python train.py --hidden_size=128 --head_dim=64 --init_std_o=0.0442 --init_std_down=0.0442
Each number is 128 + 32 x the weight over its row's rms, rounded and kept within 0 to 255. Layers, rows and columns count from 0. Numbers have three digits each. The size before them is the row's rms in percent of the matrix's.

# k: layer 4 attention key, 128x128, rms 0.123, rows 108-127, columns 0-127
# q: layer 4 attention query, 128x128, rms 0.12, rows 109-127, columns 0-127
# v: layer 4 attention value, 128x128, rms 0.108, rows 64-96, columns 0-127
# o: layer 4 attention output (transposed), 128x128, rms 0.235, rows 64-96, columns 0-127
k108 105:112160157139199094152130119126116153125094093120172149063141134125088169137107147178141125165092165178107146110143151068142159123166131148142182108144139098082147170132111102115136086084154120082124168147087161115091137151109089059168125158120166100125147133136144111120045171191124121063101116148064099128128178164083162160145118135182091185164153106050155100114106125164083138141102
q109 093:090099090087058093101115202158102119133196113132135166086090164119124143129109149088146157082152181122119142173155079140122110149103140157137137147090118109119143143078125154126137072103105097146112099118119223127144125145151135190142103133178140079104147115194142130110077087114138141143164122137135161087059183065101094117104096175160151170143184145103183172116114159122113146102083
k109 085:086124153115096091147128113130123101094134094156174148125145168104121105123119127091162149109155173111108164142121156156114133138123079172183129136151130094132144091127135144121072037102111139123135077068139133101116130125171092151153032159116119125158102066129145143140052121072084167133124153096171144121109219094134127152059097188182165178133172174110168139108120130152155096112085
q110 091:142174170149106145130063168086141072158150118099117098125097136128115169111137140084138184161096129125115107170102140086142149146125119132072160114159128146111112135121123153148140134166195091150195156223105092140092159089123152204143106128120164086152135071143126152061122171121181158140128166089123083124119068149172126109060148166099171122152108128169108047120154144159115121170136
k110 086:177138160178102122139093090095119082109137067131109109097143083117127113135172096133165144125097141188087155106107119119153154170090158128066137092117113127088155139133114114137187180157177109172155127209099158143139143118118135136086135129095140096136137092082105122047131117086149108112120150090102118149078065118161144127093108204165183201121103090156168103147145118144069161187099
q111 096:123061109098108120168092150210113124074084148133116187136182115099158153099092139146100127145107119120186173100098137104079175095125093102117133134148141149126131101111176105091118162184179121179102118122075165150130165092166118124123127163086142173091147148145112087173144157128198083096141176131140099161116173104132200118148103082178100147116190080150083179125114137113109103093112
k111 098:157083125079136168218143136158105101087083167176095155121150140152119175098097121107122178122212108099172134109075137088092156094161137121134118103157128184140132122105208064154123134103125114130118152152147146151130127114124124170109153182148120119073201099130088117147069169069125121096103175190144142141125146112128161126129161160122067109147158073137104182154132168147120127075141
q112 108:137143119157170106123183105113113128122164133174138096156137122180104134077161131143190129153180174117123146111189118142154121150136181150133111081131092115086151043095111081146132109148169093099116133094130153128140173112112132126130122118170067111125132114121097091189066153142144093090162152144145114196151132078134106154150135161128040123219137128127190130143194112169136065094093
k112 117:123207163119194125072119156118144167097147126129117072138128147174111161092196098125168119151157125086152110163143131176138080169160151180145077116183069094129117081102143097147083084096167170054173105109113141142098086098141134166084142146128109114160117113108098128179132112117103078113110106146121138135093100090108076167118142174109072112163132168141171145084162085142141091111177
q113 113:191107130128179129141104155069106052095105205139130071178114113145147131114128132111080117089137141088089188148123111107144147125115120089096176124165145122143133127181095119096192089168158084105164115116153153207119165122103117183097157127129116167171116112141105078152086101137152108135109125128122154202095182143147076109120090137136173092099071137138093141141144089157043128137132
k113 111:201100158150202140098099125099110117103144128165121122156088118100138131108136150086111126103151139109133156134166120130159099164166105091049191189188060122124131072143133130120190095197149146106151151078149145201089120146080133170089148167138118177170130099154078105137105150124147128144128129110089134208120145175150127141081157107127144105145113096126083154160157169195099131125156
q114 091:145146058131145157142096072150170111123160203114075093126051134155091162156133109208132104196121112107131133168144133109147134158117139177134061145176080136108117165147099134156117112100155137107172127156115119093137078152158117099084193115114080148110169135132131114136116150131146100099116097133117123123090060112141053138128185079126100131073085182139130164127162175150192157133151
k114 089:155126099104149147156073092133171143137173159067123104161089118128109120168122077214130059159083115124050117184152099137167156142072149107173085110094089124115130100124160127088087117142112158173177141152180109100162139114127128103143148158113101174126131135100142114151179147141144126174098130155118143107075053190066126119139180081087139125107147172158104146105184138096114097126104
q115 094:143135115160128132220128194152215123160116100119127081059115092162089135132172138155100119089167104125151151143140122105129135111153081159175113167130103045106163150124125097151116131140134143130134167117095136091125177118098126130142125091079134131067136163142170119163108068115139086189118189198120075101101091066145071133147133139081067113182143136141157166153118139131114098115110
k115 096:186171133137173148202105195132148053179089155134128139116073108172096106134118138155098090128125113138144101200154174153131156130122126180173125181151125090131177158167126097164065093134116130160150140125133112077153127132128140151104141161061195080116115063155173160167109125096094117150120151202118118112114084094191097133125130158094092079117117136140141101095131115154123109145077
q116 088:159149047132124095131131111105104114089127151085154116128155057161147165071101089134158169124072098132101151107068139186152136146065111165148153092167128156157157119140079152117133095168177100098200070132106087136121113059172145149135093106118117130105165151166105160134109144154141087175112104070103137163099104093078130168135162180108173133128067105095137112180123133108082143124169
k116 084:179131128107119118143127106133096155158222162155203123149148076147147139137073099127162131120125148113087127120124169160123130157141128217094121142156127164096180122092090159050160156187182110089207068104124152180128136131113125116093149149144115136087148156094099165117109130103113100135094158089139107175099112130029129127131108139174110090132100071116151163187143133131118123152121
q117 099:118154143132150115158168103134164121177114135132109113111167181128103127160140122091096105093091052162151082189138099153168124085113138099216103138157147109104200119099193109150087087158085116165150146133138121135152176149093123143132110086104127096147110174112166093081171116134104077138133123158153099129112130092156090096016132084120057148170110109109168159110106160100121145130176
k117 099:103113121122118086174143162112115186234092098110134121149166100135131105129115135122119102130113099165130091168210096159112135102103139106147104125144178105109193095108141114176078057186119087158159148144142116146161123120136118103116177114093120114171128135149184098098199121099169127088162123137115044142198094097186145104096151104132057115152088119127100186134096122134126146134110
q118 104:145114083189171183147109047169190134156163100087107074112088128126138151088132164176177076124114092132076150120117112150147147162167111112119225151106107105146123174142127171132145111127116116137156075094161072094173162144094155111135083158115165114136047169088122148130127138164132110120116159143143102110130117093127140093066141122165136152094104102214125141180113090109107150134149
k118 106:126098070211152149194123162171133100139110098118127091104134106150101113066102187138141051123137121127132094078102085157181171148152085152150132095113137108185153119081099157098154109145172127150142116121170155155138154179098136099151126124106107091098097185082120157132127189187107124100117196156139110136151056094150103080133146129114131168090098072185137117128118141145180091103144
q119 108:104155079100189150097170125118141098170051127116137129160119157110147148070143123146131123132130136099137194097051149117142126117104109150098177161109159109150144175151163179134116091171194152169124116100098134164154148152154123109104110109120090113092081155064098136165111116108163177103055117104142153216121102120140140153060122076151091150116156149123151102141120173139063121165193
k119 109:123071088065170135097147134100057144153092106137157142133148130141159170116136170178108113147162158085147127066103151157157101150123107153079154138088156115115158096134111127099141100098157148123117148157145113192154071098125203119122100098109083102098131172137139123167102148089126126110062111147122195187108089146156110131079166100146121152124078186194100104146157202184098086110149
q120 093:127173155127148173072168111156132094156085144092129133086113199146187135159111165141160160143115162108100174083094109081107104136104141101179141159199132137159089085182065067143155168146141126154128141146119133203120150143117194065132142096103157105097155128128120138133164139136166129133184171114099130082161146132174093119088112122187125126166157137067089071096133137132121193114132
k120 096:117199185140156099075124080089092136146184160170128144128050151144130131131110164126068151126120159139089101073144173110094129142119139120148089162137128127126148100145120078178126193108139087122109171170190124171101125137162163112121112124121140113122064083095162142060146151108215167127154152138133163092119129059158071091116172124110143142085139103086121157114178174117161110130151
q121 092:092159169117155129116092136133141162102156127090229085099099142121113128155163151115091104122140127179109157114160107079078143141121103095126106151119158142150134167164123131139155146102216131161128089144063128088175155163213126064120104162103095194105105136144104100188175109099131134145120169106133135082070049100058150127107152122122132131110174131141137085178149158113139160151145
k121 095:101118096134161170187142128180081129081117137116137173139053117137107111156153161181115085134126107183103119084140170040077155163100150109104162144133167115129149156157128159131123138149201157147117075137092150119176104126144140115137086219164074128072104124184158156097153126132141131143115189130154145076067069101138147113137168118123114132167147148126152083124168170148120177112104
q122 101:169149095056123103131130126097142158135134106105145154155122169105141156133110090140119083184107153173060144121094133162070133202168148185107124167139161075105125155103110079090151119121103153153192103063092114066116148126148139100087116106126136178103128131135107144204144096104126131170165068084107110129097146124070098168165128124091190075113147126099114164162154199117141147147099
k122 105:111135061107095154153130116128111097086119106132169143129131126084110141139079146177088122206075159140083154126152142097142119195106167128135136168183190084137158150110115101064108129127100197182164126058119146102185150133126121132155123140148149171144119152135115120152101140186131157181159112119119175116125137094072163162197097068138162081127152102115149168140145168164103102169187
q123 106:118123146173063154115097131133152186117135097155146104098169130115141112100155172135100116156223095149160119115103158156118151118147092100122120152179119110155113171147111053158057027125092122114172113137118105160155116103189158108102073120158119057125151097151126135099171147159120109102126125109136131166132154093167139139121181207112100129087160117060176122129093136116101161186124
k123 108:124179141148114113191172162132153242149097095184155116106163151114116118079134126138102156142143124250149133073135163103121157148159112164113164156154138195123122166089118089114132118138117108088138117108089099114162137110159135087092076071130122138099090106163135134175154097126128181126134152101110144128099128147174123127119162139113146109073148076122168171118144169071128083193118
q124 103:111161107126107168063113127103139153131148166087094101140120101057164152161157101151186156057146196158112121131090143105167139151146129147111152090184138170059123150111134156134083172135109123126173103181109114084108122169138144114107151097131111210139105149085132121132210142146130110176097109085081097072175112098152147157117149093101160156144115174197117099112121067117140088148118
k124 106:100133122118104187119121114102127083190166158096123116128133140121133144098122153182198093096057157118136118153097086106160123173154088134096163079163198168055126144125140153129137192161080145113187128170154133106131154206141152152173111102123106145120127133085163161112186122176163083177102164142092086107139114112165216112104071122153127142141103100122099094093141105123113125117095
q125 084:050176110124129114111100079118190156080130148094118179093152147207192165138108135074168106106195211139099158177135123137122135116113163131139124112092077088118105129168131146089125093134167170080081095110199135137097119132120111145150136142120134137092111104147113141137082161140153143105144153168128155096096075126148118190071196150163114170150137192147114126167134139174107121147136
k125 090:087160188088179129124075124177124163119188159131100178053096126154176159142145044152121113184172197179169099143112126130167152195148121135109089153137134123118109136142128131105124128136139096143170083103132129117071093166159182115117118185091166111122114138167154120116100146107151137165080082095147083077135144094130068186108128139132163158100160160183127115102106131153143164103143
q126 102:157133096096168124099199175070127087153119152117109074128092146136223119184108144131085174139134148091142175183113153131182131178100182171135161109214125118121153105134134078129117126136166116114148142139138079121145132128148103161093169157128124130106142087093146142084146171118140131088170113095170072146125123132159072093133095159123100169182133130165122180105133098153140185201151
k126 101:126145126090124099125125066079111057148136148145099069125155118126219116152090122137143095111118155114071085153126130191147107147136145132099130149139116154170146068077147112160123143119134152072193142169171138141113054138175102094105188129130114145125112069081167079093161166104145112179128126076133108118118097188173133141143113156114150116145132140205093166097154132086123130172186
q127 101:119119120140132158112141129115160152118167153168092136128080134151142114050184157099105133083126094134123092149181143138142116144106141127133149089081110173196116167103097134199113145097140068132143062150145070064131144110138126139137107110023067195129079106111150115098102099100116139114082147045160117120071155130136148165080148067135134124109144158180139160101170143108152107125126
k127 104:122086060160138155132155129198107104140184150142110150144150115149126114117206108135125099099089090085132121174134079120159090182064131107119134070164149141209121088108108163169175138147139097174146104104128101117158161069123088128125133135062088157116123180125120163130133072153155180082088139094127131114112140179145162168071111090127112173174142124200161101122153092117149130102110
v64 103:170137205111166140144101133131119074089068077138149135114123113168057115090186123173105068186097123083110097113183178143102111131152135080095120095094110116158167063115102108141141106130135132137102089125109117178139084056142116181119128079208137111140088133115089151103154045165171161100142130138167117142090119095128150164101167102159105109127145130138149158119143086140090107163136
o64 102:078182120061092141149127101128123101112191215116125112111102114099108102170026147152125120100089172109092139147086093128153121164158097137060120114140173144095159166161120176108110159126106163053137158151163068091114141184091157122105116120114112133136121153151137116156141136160164100142123087090134121059184200137137107116115095158128142161136114121096105081120104142097199115108122
v65 090:126180086163171097087169143106103160160159137166158103153130128128169090133142078154163081144179117111194120079134161106166100136115084083139189098063143123115167170128109134141075106201122125143136156123139090148141128060072121165117194187102172133150065125093114136154102128157168190100130124098133199152149153115119139144099089136154133128118174111109153080092105163111101113078135
o65 086:183143179111106094140112143097173092161116171100121143107091121111103118107129156153139109118107168099075140155151070079155188161134138134155122175168110162129147129151160070121148126114088113047153105105181165112119100190166142153141066123173152164136182193168135128140143164151130102200128136144046084096070155096113131142155173123104069092120100103152129144181172105132149133106140
v66 106:113100198079110082150110117149080122076132125137148183104108078177129135096169134140179136201100105075179116112134119103161071120132073131166132173127110154096128124090128157174108181135184170156094148111119109133203116121176086135130106119114128097090170175102156094121135154116111129105145137168148139156099151166120145190183161175096184124059166126163140187142115138084105119141100
o66 099:191166067170160167084137140134116124106126133145083139133127190071146087101049174114157067126141130156070135119062138153053152105120129109127126085187191140118151147130105120087135131126120146117164138126128093144098102103159127084141125130091111137141070148141192151093099106155130119118152153101129094126172125072174130072066075133093169119163142159120138097175143127135193153177098
v67 107:139137109159125167138127161116062159139148206139145116059092181117190153111145113096135146124188111153145148131127119104173171126151175131104145156082117183148105114127074140053145148163161130161179118132187109106128100116147139133151125105142167174144119067117134089143157120159113080145082161133154140102150133111203181120114159136150123144145161073159144057134067051194137147137123
o67 110:179160102130120096148160085076180088108111085086140151155116090137120093176126156084105145172114127148091104177114136150109110080123111117148096154111149090120218156111173161141139146140155158124173131116108184129164117133073130131149120106140158077165106148140091097170124118056089136093145067146145115148120102143033157177209152152104166123137110141109112145146137214129077135117165
v68 094:179180067157132135172199057194099126124114148104128098083099089124160099129130108174171166137056179146108153117140173122138177125121117128130097141134115183102128109125124121140174096114171173129116149102191122128165125087099140162148192109171180124128129122093123102140132111124160128136105071083068150120149101160126059123084182108122122166157129166179153180109140155155146172109073
o68 094:111131183096117158061167182119145115128106133098149149166187178117078122092139138096068164192189117102143148112132088099091155104113127115093110120092124125116101178110123188128114154167115134100119083144140117140127149135165151175109085155156098155126130175181138157201149156071130118131169133139158109105158134095178198177169111113081106106184129088111179101141109106106121086157205
v69 099:139123221113120128113166141104115051104144111115168113127107092119161093086117139144198107134176107144137128169146122106065203192136122128168121162133105078138136180119155181133089105072146135168165134136109101158116116109157154159141145063099131173040131152116204139122093147124086113159156146107107185143145132144102195135146090112141151151120112123089200122169144133105087118115107
o69 096:158095129148144138173115072163140183136171125136093096145114193112107130141090103163159100173093098125165114103032111117148112075141159066141100090078095132158090139165117099119187087127100167086069109098130147153124167134101133079109120121136180104153119197150121090090168118136206144110159104153113136170150141135137096118146161141090152103112096141167108058156176080133103147174151
v70 096:144135166143065166124094101113084119170075183160081161108158089148079161139144115147091071167126147125124142127093130136145124086090151057177092171095107153093155109099072106139148145161137189145092154118081128101123152180161165132118166154087117127144115144141087095198143181095123158080131127150138067161100158164143137196164156116084160129108116127076120213121141116094126111144143
o70 097:153168071156212074095187124139113127158109106138154146111140100157203093128122126177099117082134164135083114131148107161164183184171110116089183078197124136143107110093127154142105118151121157106123131170154106186084102146122089104172130059123127165117116163110162129104124176191085120113105124106113145156110110081151112090081148195193113173172163121131110127154111109132159165112121
v71 093:139125145081160181116153125124162140110115164088165167120083207164151164098149163135111096105121126096085140158169149119103144170101141107166130140143105120104066157130094131134139152086107076107145132148121127156029160185125133147135101082142097180149123105162143075125136118141074074134127165102120111087101103136169145076165151135134228102157136142186166079156123088151130051150152
o71 100:131073072128134089208168087091069159189090086161133160155168086158111160187091117145187118127164116180159135132085159167140086097114102153163148125068107124102154125140152134082098078134124151117130130136135149105231159103135100127121176113155150097109143094144088131110176083136144091132160112144172153077189078177112112099106083166163120148102113134118159134123109162121108133117128
v72 104:130124138143123125121158082167127092181152111133105167120153172179126132092125182142120102176106068070102120123137082109085119180190117075076168108153137112168138174119064157140172060086163104105178113077109114154139154129101156137092142141161104129182187127162143146147101151101129096166086085101179114112077129126172130132155097164139106138057203135138083104133159084104154116106115
o72 108:122075178166079150150146108114110139120088147113122150163113091117106138142106101216167159103143143161126105118093150141147076065138083159149099158105113120081141095162151085140109165108053127116135159173160157106088087158088123133152103160144107126034087107145119099086115115143160122169135116131118142210189111123156131138070113166131145147163085124075153147073155159105089099195103
v73 105:122155063163122096136202111141152142133130156057090135141117094132135102064046177101131161099136192109121109096114123151190115174101182148088175093098061157150125113165104134110135164127113143113087092109109127109083157128151072181140131179087133199188116138118155110164073088151065122134110118073107099148126095108111127151143062144119155133126136173151116089125153129148125135153096
o73 105:150135180093138136103115169151077181150118070119137115103099129136145155118190112094108133170146095142120122120184127113083131074136076092086125144128118126087104137082172152120113142157163108102113140144111181109128092099210061120135149163171114082047180136183074139076181099118102131120139097143126115137100078159172149114147203105115084147110161111106120143134123171078060157112154
v74 095:093091106136127114113128088126120122093100144134145123089088134089119206122119098138173140073206134137166127155142078124120097129085145144126154136142091147114094113142122156149083124076148111162153092151189175119125116095153125138155108170124145161181121163134117079127134108157102090120169098130193046177091073046116174137117085067093081184122137097136173157154146106177170146113177
o74 103:094169124114141100113142114104160139121141033136125149097149135167150126180122132067088149163079157145132155070136136074128143158128178133089096187123153076126107131198111073127135179143167144078170128156112108104128139115117150073134129087126166129088193135154120124100134144096154152126177110148122173100110176133121105117098157162193173195096180147168177097126133190138074134173115
v75 096:113143098122165165092129163098096149147046120158115154121088159138126114143116107109109172087126135147130155092167142039120133118133178097129137135078156144135123106100137084139128163151104103132116102127141133161095112205119100086151191115136118125088167143148110082072108120067130177054163115162103141091174174195109106072093151139168226107165114123136164075116109148103120086131097
o75 098:169180077145135087183094105140119128117120156139129058161169102082123172065153154139199161143136120116157134130100148130150167100139129125127147109142098131136135158125168105089137092092181178141233142095090108139152142162199138152107131116093135132178178128121128153198186113159088076140072090126184103109143089137065176174133108135099103109100136119133155150135117132163150106104174
v76 102:141050120116152152113179149135138138094135076124140115041127146143093098075127099219150138116157127140119105141127110105177142091089154124100108139135060127165120125089117105156106092140154134166082171150130133065077162109166110125150126108139092122104108157106132176177099071105146137128167108053141147175195110190122127116124153117170160174166134183069118154106122187149136075129129
o76 093:110141147096131032157110154131113134208142133133172169119155129068173144163129125085154117121030102104114138099084137089121184070140128120084085128159128114165133146183130187148129106119169138139111156125127159164117109152140105158077099117121136170187153166097134120114090134071173117170143132117186132141175136128188107099146134149139109086060130112188140116129128096149169165127194
v77 094:188153176114140133091090153171131084117124087065149178158126126211160113143148163125061101092138171095089162150158080123081175157087155136122141126108145063150114139159134083159122134138075124107129117068159134139138079135117187100132146122129063075118134129123102109161114081125079139066190097133132128161132100133089100081182101199113151126135120169134130117107121179181105128157142
o77 094:093092170124077123130128142183106152159156140147123059121140128106071154140153123131185127120099137149150137139102112117160134118136189106109205128157160200126088129117113126133139105135113094145153140169148106136170190149109100087091137181122125174168172142105107109100190154164176079116146122081142084049154060148116157123102129152196134140123114164098152192118097042112130145072114
v78 086:114154121114197123121122073129202179130130161141118127120155124097145160104110103170118110129148173122118127156155113226112165099158107113130163138126087124136042135092080114103151073167145128142119135123147166211162098185111067119120115152141109130168076133149115159090119108104110144123139132138132202125106180147124163098078149122131102103103155179069128121069076129061091070133112
o78 087:136140110151115102204119130130100092142144167163174132153186093177129157120161104137130168161125119096140130111197112119154165106134157162162091122144136077115199098122140131135155160119106179183135152137125083131105150130132151157115181143166156148162215104117172096103163149144118136179161162121133129082105112107153177080209092095120098155219088059160129143155141147114175156155144
v79 078:131141081082139189126115180120120157162140156110126139138120160145093070157207147137104084102137125133094202086219088143074128166087120147142114061147139131136191152165148120142120078068063113126094158113165173115154137128125145118137153108080132157119192128113148130168102148111097134080149105165160145128104107140167118172144127129087105159062153122083083128148122131083126099127199
o79 080:099119167162155101149108086147112087200076086134182135072137134133170156125097100158128168071144106133103140119088119156168080131115200134185117137093117185101119106143093053111116167122114136131104082169174123122124150155117091124110116111092152115054111085143129140038112160180137100128158121118083093127143136152148119181136124189165161121163090136192135173122131081114081094117154
v80 099:126124103089085110171101147177124182103174135129108127122108139124141117166160114159152122108091148126090043076141168122070089143113089138077040152163116177101087126176110103085191109105108161132047132155155195094086134119116117104141172078123143097135136106115194147135135114124066117151085133107119139134087094105122085088100102138126077101160118176157147120147110118163173174106091
o80 097:146121176073121148121129158084064064139115141112176139167222147121128145089149159112090130147131082140173137160093125128148073151121153138156130102104128097144144201141105172105096138145155091117125085137134079123160140044158064088124090144127104136110085104113106185179107121144068106129199128095117133135137169165147130156134112146117160132133107102129159150128089097081039124161184
v81 116:149127136098150113124142188075110107127139122110106100156148159200147079056149144121127177096099117089207141154065133062132102158075191160136146119134107115139082126078140153119146126123132104139159143160118088191119151111114109093154093129187134133157159123124171051126165127168120198099080140071151098140123136149184111148194133142123146137109133118127062116118156092133109070179100
o81 119:099144117144107145171085153141164171128114129104131165110049104123081162188096170127164091179130121186086062114146189128102187094103060137139160127113078116116165146118117144089064118133141184131140119077145167080151097146097152139105113127087116138091088151219108164063117154111105125130113120107139114129204101162140147072068119148134098124129129163096158157158150142131164145143127
v82 077:065156162160119143121110139146169135140171086175076167106163136141137163122136125177145122175087116061138127128134133122149146081141114098076162139086098146127134132104124138142100126169163099107161099140132121089155136168110084042081154140078124187083114117142153132131104164172103085098096188146233146126107112159121088152153205213127143101130155158107153120134084149178115156130145
o82 080:183108089136057088177136158098082119142119141140173117110116134044194119153112091123136157092084121125118134134158102114138126142108137123174146157176180153103163122107155153150102096041096131139138088104124154213100119128130168144202094111147103119167127114136161120095108097137084163183163134121163105106116153103093183123114137174149187087114057122063160135125152168152145138150087
v83 097:127170146183121144154134056117129057143095070137132051133167138091107108055129100119120087145133181109112093123093108103121097083083160128141160149038094108108187129111173151156130115171169167129188110142092149135124136071112099093120112152177171106131089110121146126132147160157121149118067156115110162103099096107112097105105112163078132160117118092186109148154115076195123174137113
o83 098:152181157086075138120150160161166170100164173117121160183028114145134123137112060101151147143166121142130142121123153086082187159141119106134129083181123159121044146121106153143124176117114099065113121141183119112137113159114185139185119150120081157092159163153138114149095119061076128136154134107113145124108173121112151125143177133178144086106101140022106098110111131106155132135135
v84 092:116104167094113161085166155120116129093082164190108159173133162157060158143134145132113147165100143149131142125167095131138126148141172092157117127141146140134103073077112171105176128078147092137101137146142225131159109162129155176102059155060111156140183127108096126134202156080087112075157141104171096117123210098110141135154120128085120116061110123154133169109144099090168106160120
o84 094:137174079158187086146135072158078126107120102165135146115149117124153149107121081139148121111137181141168093114122156179118103110110093107128096174138145067081169095166142158111105133142151190128217106118139051123097106078115140089112173174059154081058115122119155093104076148151122111122106086155097143162136120094121134084088168166188162154159117136157100073112131159171124151130107
v85 090:110194115133078178110127123124156124109151086134083062166154144122094119138100095114202150150144189138084176185160141124109162172146148158138071080100078129096179124137103071191124100155133148111116150136118169065071117141129105164133138100116142097109145142114147128171121174169154146088126120139151100129143097131091115096079156045131113053092148106164175064153136132173121145154123
o85 085:106076107067144089135143109160060133139148178107155174126149068090182096108157109073090145143149129153125110163105100105173082107110106061087184123130135125110093135130116127128155116108120097112193081091106132159152172157130129136121079173123163122134115149211087154094147126099097171056134121176137190155120170124113146175127171078168124140145094050126129121149108098130106132086170
v86 088:137076076124141145120093110134084153147169144139058161139051106156130071063172102150168172149142185116113134086174126166127163087088160158075137188098133172117084166146135077141119117107161132151127118153153164094136173142121085128174191118111140084120107119143086109128125048132132117113121152148145143153087171170106153182145156124087116135099111153105073213118124165118166107116117
o86 091:120185136081130150111143131087136108179174119148125128166148229097180159141200143056138135124115109102093149124134111106121193150115128145118114104129175101121187171156119105147085177133157151170122089146071068129132071141160132112137115114125101109084170130087105140113155179140075149133141125154112088090185086089132178169081111130118109105115115134162128098131154086169140162181201
v87 106:171125156095125055150156139062098129127136167102126150167146089110212184100087126103118150130102158164107119107114100102039121148168165148130153105098103101140119141091189157116094149102056194111109178136084124109170107081095207160084141140147063092099128135086116145124136185131126146169128106141146122102088150111102164124144091109116145125126157103179156140173141092140127190131146
o87 105:171123164188177156123088101148180163081151091051056128109074113190091119128166094174150075109130123132132096173110134085151137131132083109174114104115131131112122175148119154111167127132125084125145116112175116144098141110102068145149108135089112095093125146145097146109153112110154120079110237138108122103148135115115123145080175079083099211152101165120112100079096092147089126128096
v88 091:174152094215126183170087099172135106130131109126134143101113157072167107100136054201103163095128161121124192169112080172182191094108113157156154155131095099115163143165156089201126126152138113120148063098147128106131120137153087141139132108146178132214107178151152128109125097144126105162169124135131100116157082124109091135136159158087151191113102116140109120166128136135110092188140
o88 095:076135143052124069092173135137123152145096114178153140143145144174178137107122134110130163161169115109077138102167104130065158111131163087136145122145088143110070089113122103156079153121148102148067177175121146129141131153167154159117145114183078154096152082147142097134130162057153118109174148149162168138100088133106152123163100057171103118113121191089121178162112170100086127051106
v89 087:140157150101159121082149132155182105108131102076097155156170137081134152119077160121128108138151113124160134122145151092194110139073170108129118098088097109110169113093103179190086185191135156133114215113090101043079150131103123115135136153172078093145108142118130139127209119132080093079094112109192091152136143118157147141120101090133148100146154123103168134100075122077117095107176
o89 090:155085129119168095143110116140111134096123120126121176104085052161143126080143163122157097103134138130108120103121127105096138122123151149108119192165131165175125100132142138081180045084163063087122107121171171137118137144196086101139120099152124102127174173141049132099129142102137154140096150087119204030125098064128115181089161130149155164110116100143154132189107167151139160156097
v90 093:150131152050113166146155125106140101111091074083116176137216153099102164150077141180133138127121191135127137167136085171126123128103068141167136135115078111124116112139170176172167143115179144066073138140136112087126102118172078124112131136153104083128127135127193206132128183140101162103155118122115044115120138170111138115137073112126178135124130158108076103170148120178170136153165
o90 098:122138075156173106147094135175083163150122108145136120120104076180144106132130086132160111091168065170143114071175149156148114104152122125086126089176146145125082153120057170117133160153095117106145133153148096136089193134167145147116091116099078123119171109138121166135109104092142158147153172057177187145123178121190102132106187118171125145084093136166168157128160082105056120111070
v91 104:115195119162154069109134103108168101085199116118111147165160114109145161177176131156200127093113132139115133181142146063112122105090076120105106075137154103078197136171108143133139094125153181104139128138171099137107135141092098133177186171094151123103141128140117115133063145103145128132134078140101095138112095110046097085152105105109160110127094116132205151164113099072093161079156
o91 114:130040128097085113127141070150132156157075152122126099124170152123069116051141166104092176158151129166144145087159089085165110160153169114095146130111111145121113103083128038139135089083137094103132085095157114185068131102196143125118087152154092129128103137123092120115161126152138133078192155147113152123124178090139152095110154125107152118070145068094146111162089119100118118199108
v92 085:189102087077090098102118065161148128099079119074149166145111110150101085149060103119127145077077052152140109153088131068106104122088091170131130136089113096160127109104218159097172125126140114044119100107075157139100099138126082099139146178161081091113144118168132169154166099124166068108177135182124117121130140120111118169153109133108136124137081164111097148128114102103130134176129
o92 088:172112113194176130105127185133151151182121138141130128138085157111096143073105139099136128170098112174145133088208156123159119123166150130112156141131080072084101158142073131121125119228097127220144159112106129128096115098197165181095187150146134106171075126065121102146132128187158122154127137105139151126169104154146069108110107096162145146082105165103146135105155137152131106099101
v93 099:169121122089149121124157124251103142091152115134103144126128131110161111137093109095151212103107113097124204206142116168166090088156146157228115136127114099129161152119132119163134175088114141157126148073109129168106084148079155116176083108150168126105108162083191098141132169146099132122112140127113072137135100134130103088136127153119106148038138086139113108103106137125128085153122
o93 100:051124117109108131076124153145129117139121141170100152135129122161146138044119126154115121152167182191052100125095137130098127100060155068116143105148139121131091121078072089085133095154111091133164153130110175089177190099110111130042114151109136159089150137195129174058107122090199139119145167134142154142104098106145099142124086061089117149163096169134140140145109113157122116124132
v94 113:103123130144130050135166094117131085151109158159134129103105151114054152121157119079115054109145111154107133132152132122123146133056121089176133082177124157149197137161147121102073107115125108175158138172114104164122203106152167175174172111106085160147160123171187083139128091076084155143093107126200143146128128082162103206114115113103122114111123149124141178139125119154076153079147
o94 116:110116144170136133114141101155125176121150085105121142110132114105126142136055161187105156141120177108137125046095115128143154173175160137139137104088084120094089044184136088096166151156151120117098109166129135114143062144116078078162161063129157128074102194083119181098137125169122120171146108111108094072148152168159122158177145153149188139089150101141153114094116146129155106136203
v95 107:122108086138184172133142096154105210115126139178060145113152094118099103065114129115131121116121071106092152122160112119123113165153168135112129068112090111128140124096102126146114120152152099093059109118142087052129123076088148162158170141141137181189177159057122116154103124185171126106109092153175117145141141116158191122144220075129092146154202165115119124127132150112125121137153
o95 106:156148216091151093081130134074126081095120118087193145115160132073180100172129120150100152119098116164081140160108085105157139120118104132094096204136160175084173125167160084096115139096194150128157116180091171142104102144144103171115058127130120100141146128179125149050179148127171144199129154119099198143118135125133151158108124137147130186154113132116155129135160169151121118114117
v96 092:140112169142180157169123121136139149162159103093083093168162109122133125127092141121149106179141142042074083132133177101125105103137119128127130164087132077069138125099171157127160158168183126088125211155082115139145182102156110120091134143155156151158076106143151118117131169102049124125092161134162094177107080062119084119160115145134087159193111130171134169146173056115140138149129
o96 090:141095105117101106094043094154116109104151151147149137147118123155119160123094060100136118150114109160124139114110102088097122203107115167130123135139088158086090167123113157086104130122095132137138074120174120106160098087161133155206098111168085209116155129131099156108110077108105158211180097125046144126103136160156152111124097125151145136103132087076102073125065126111136151196076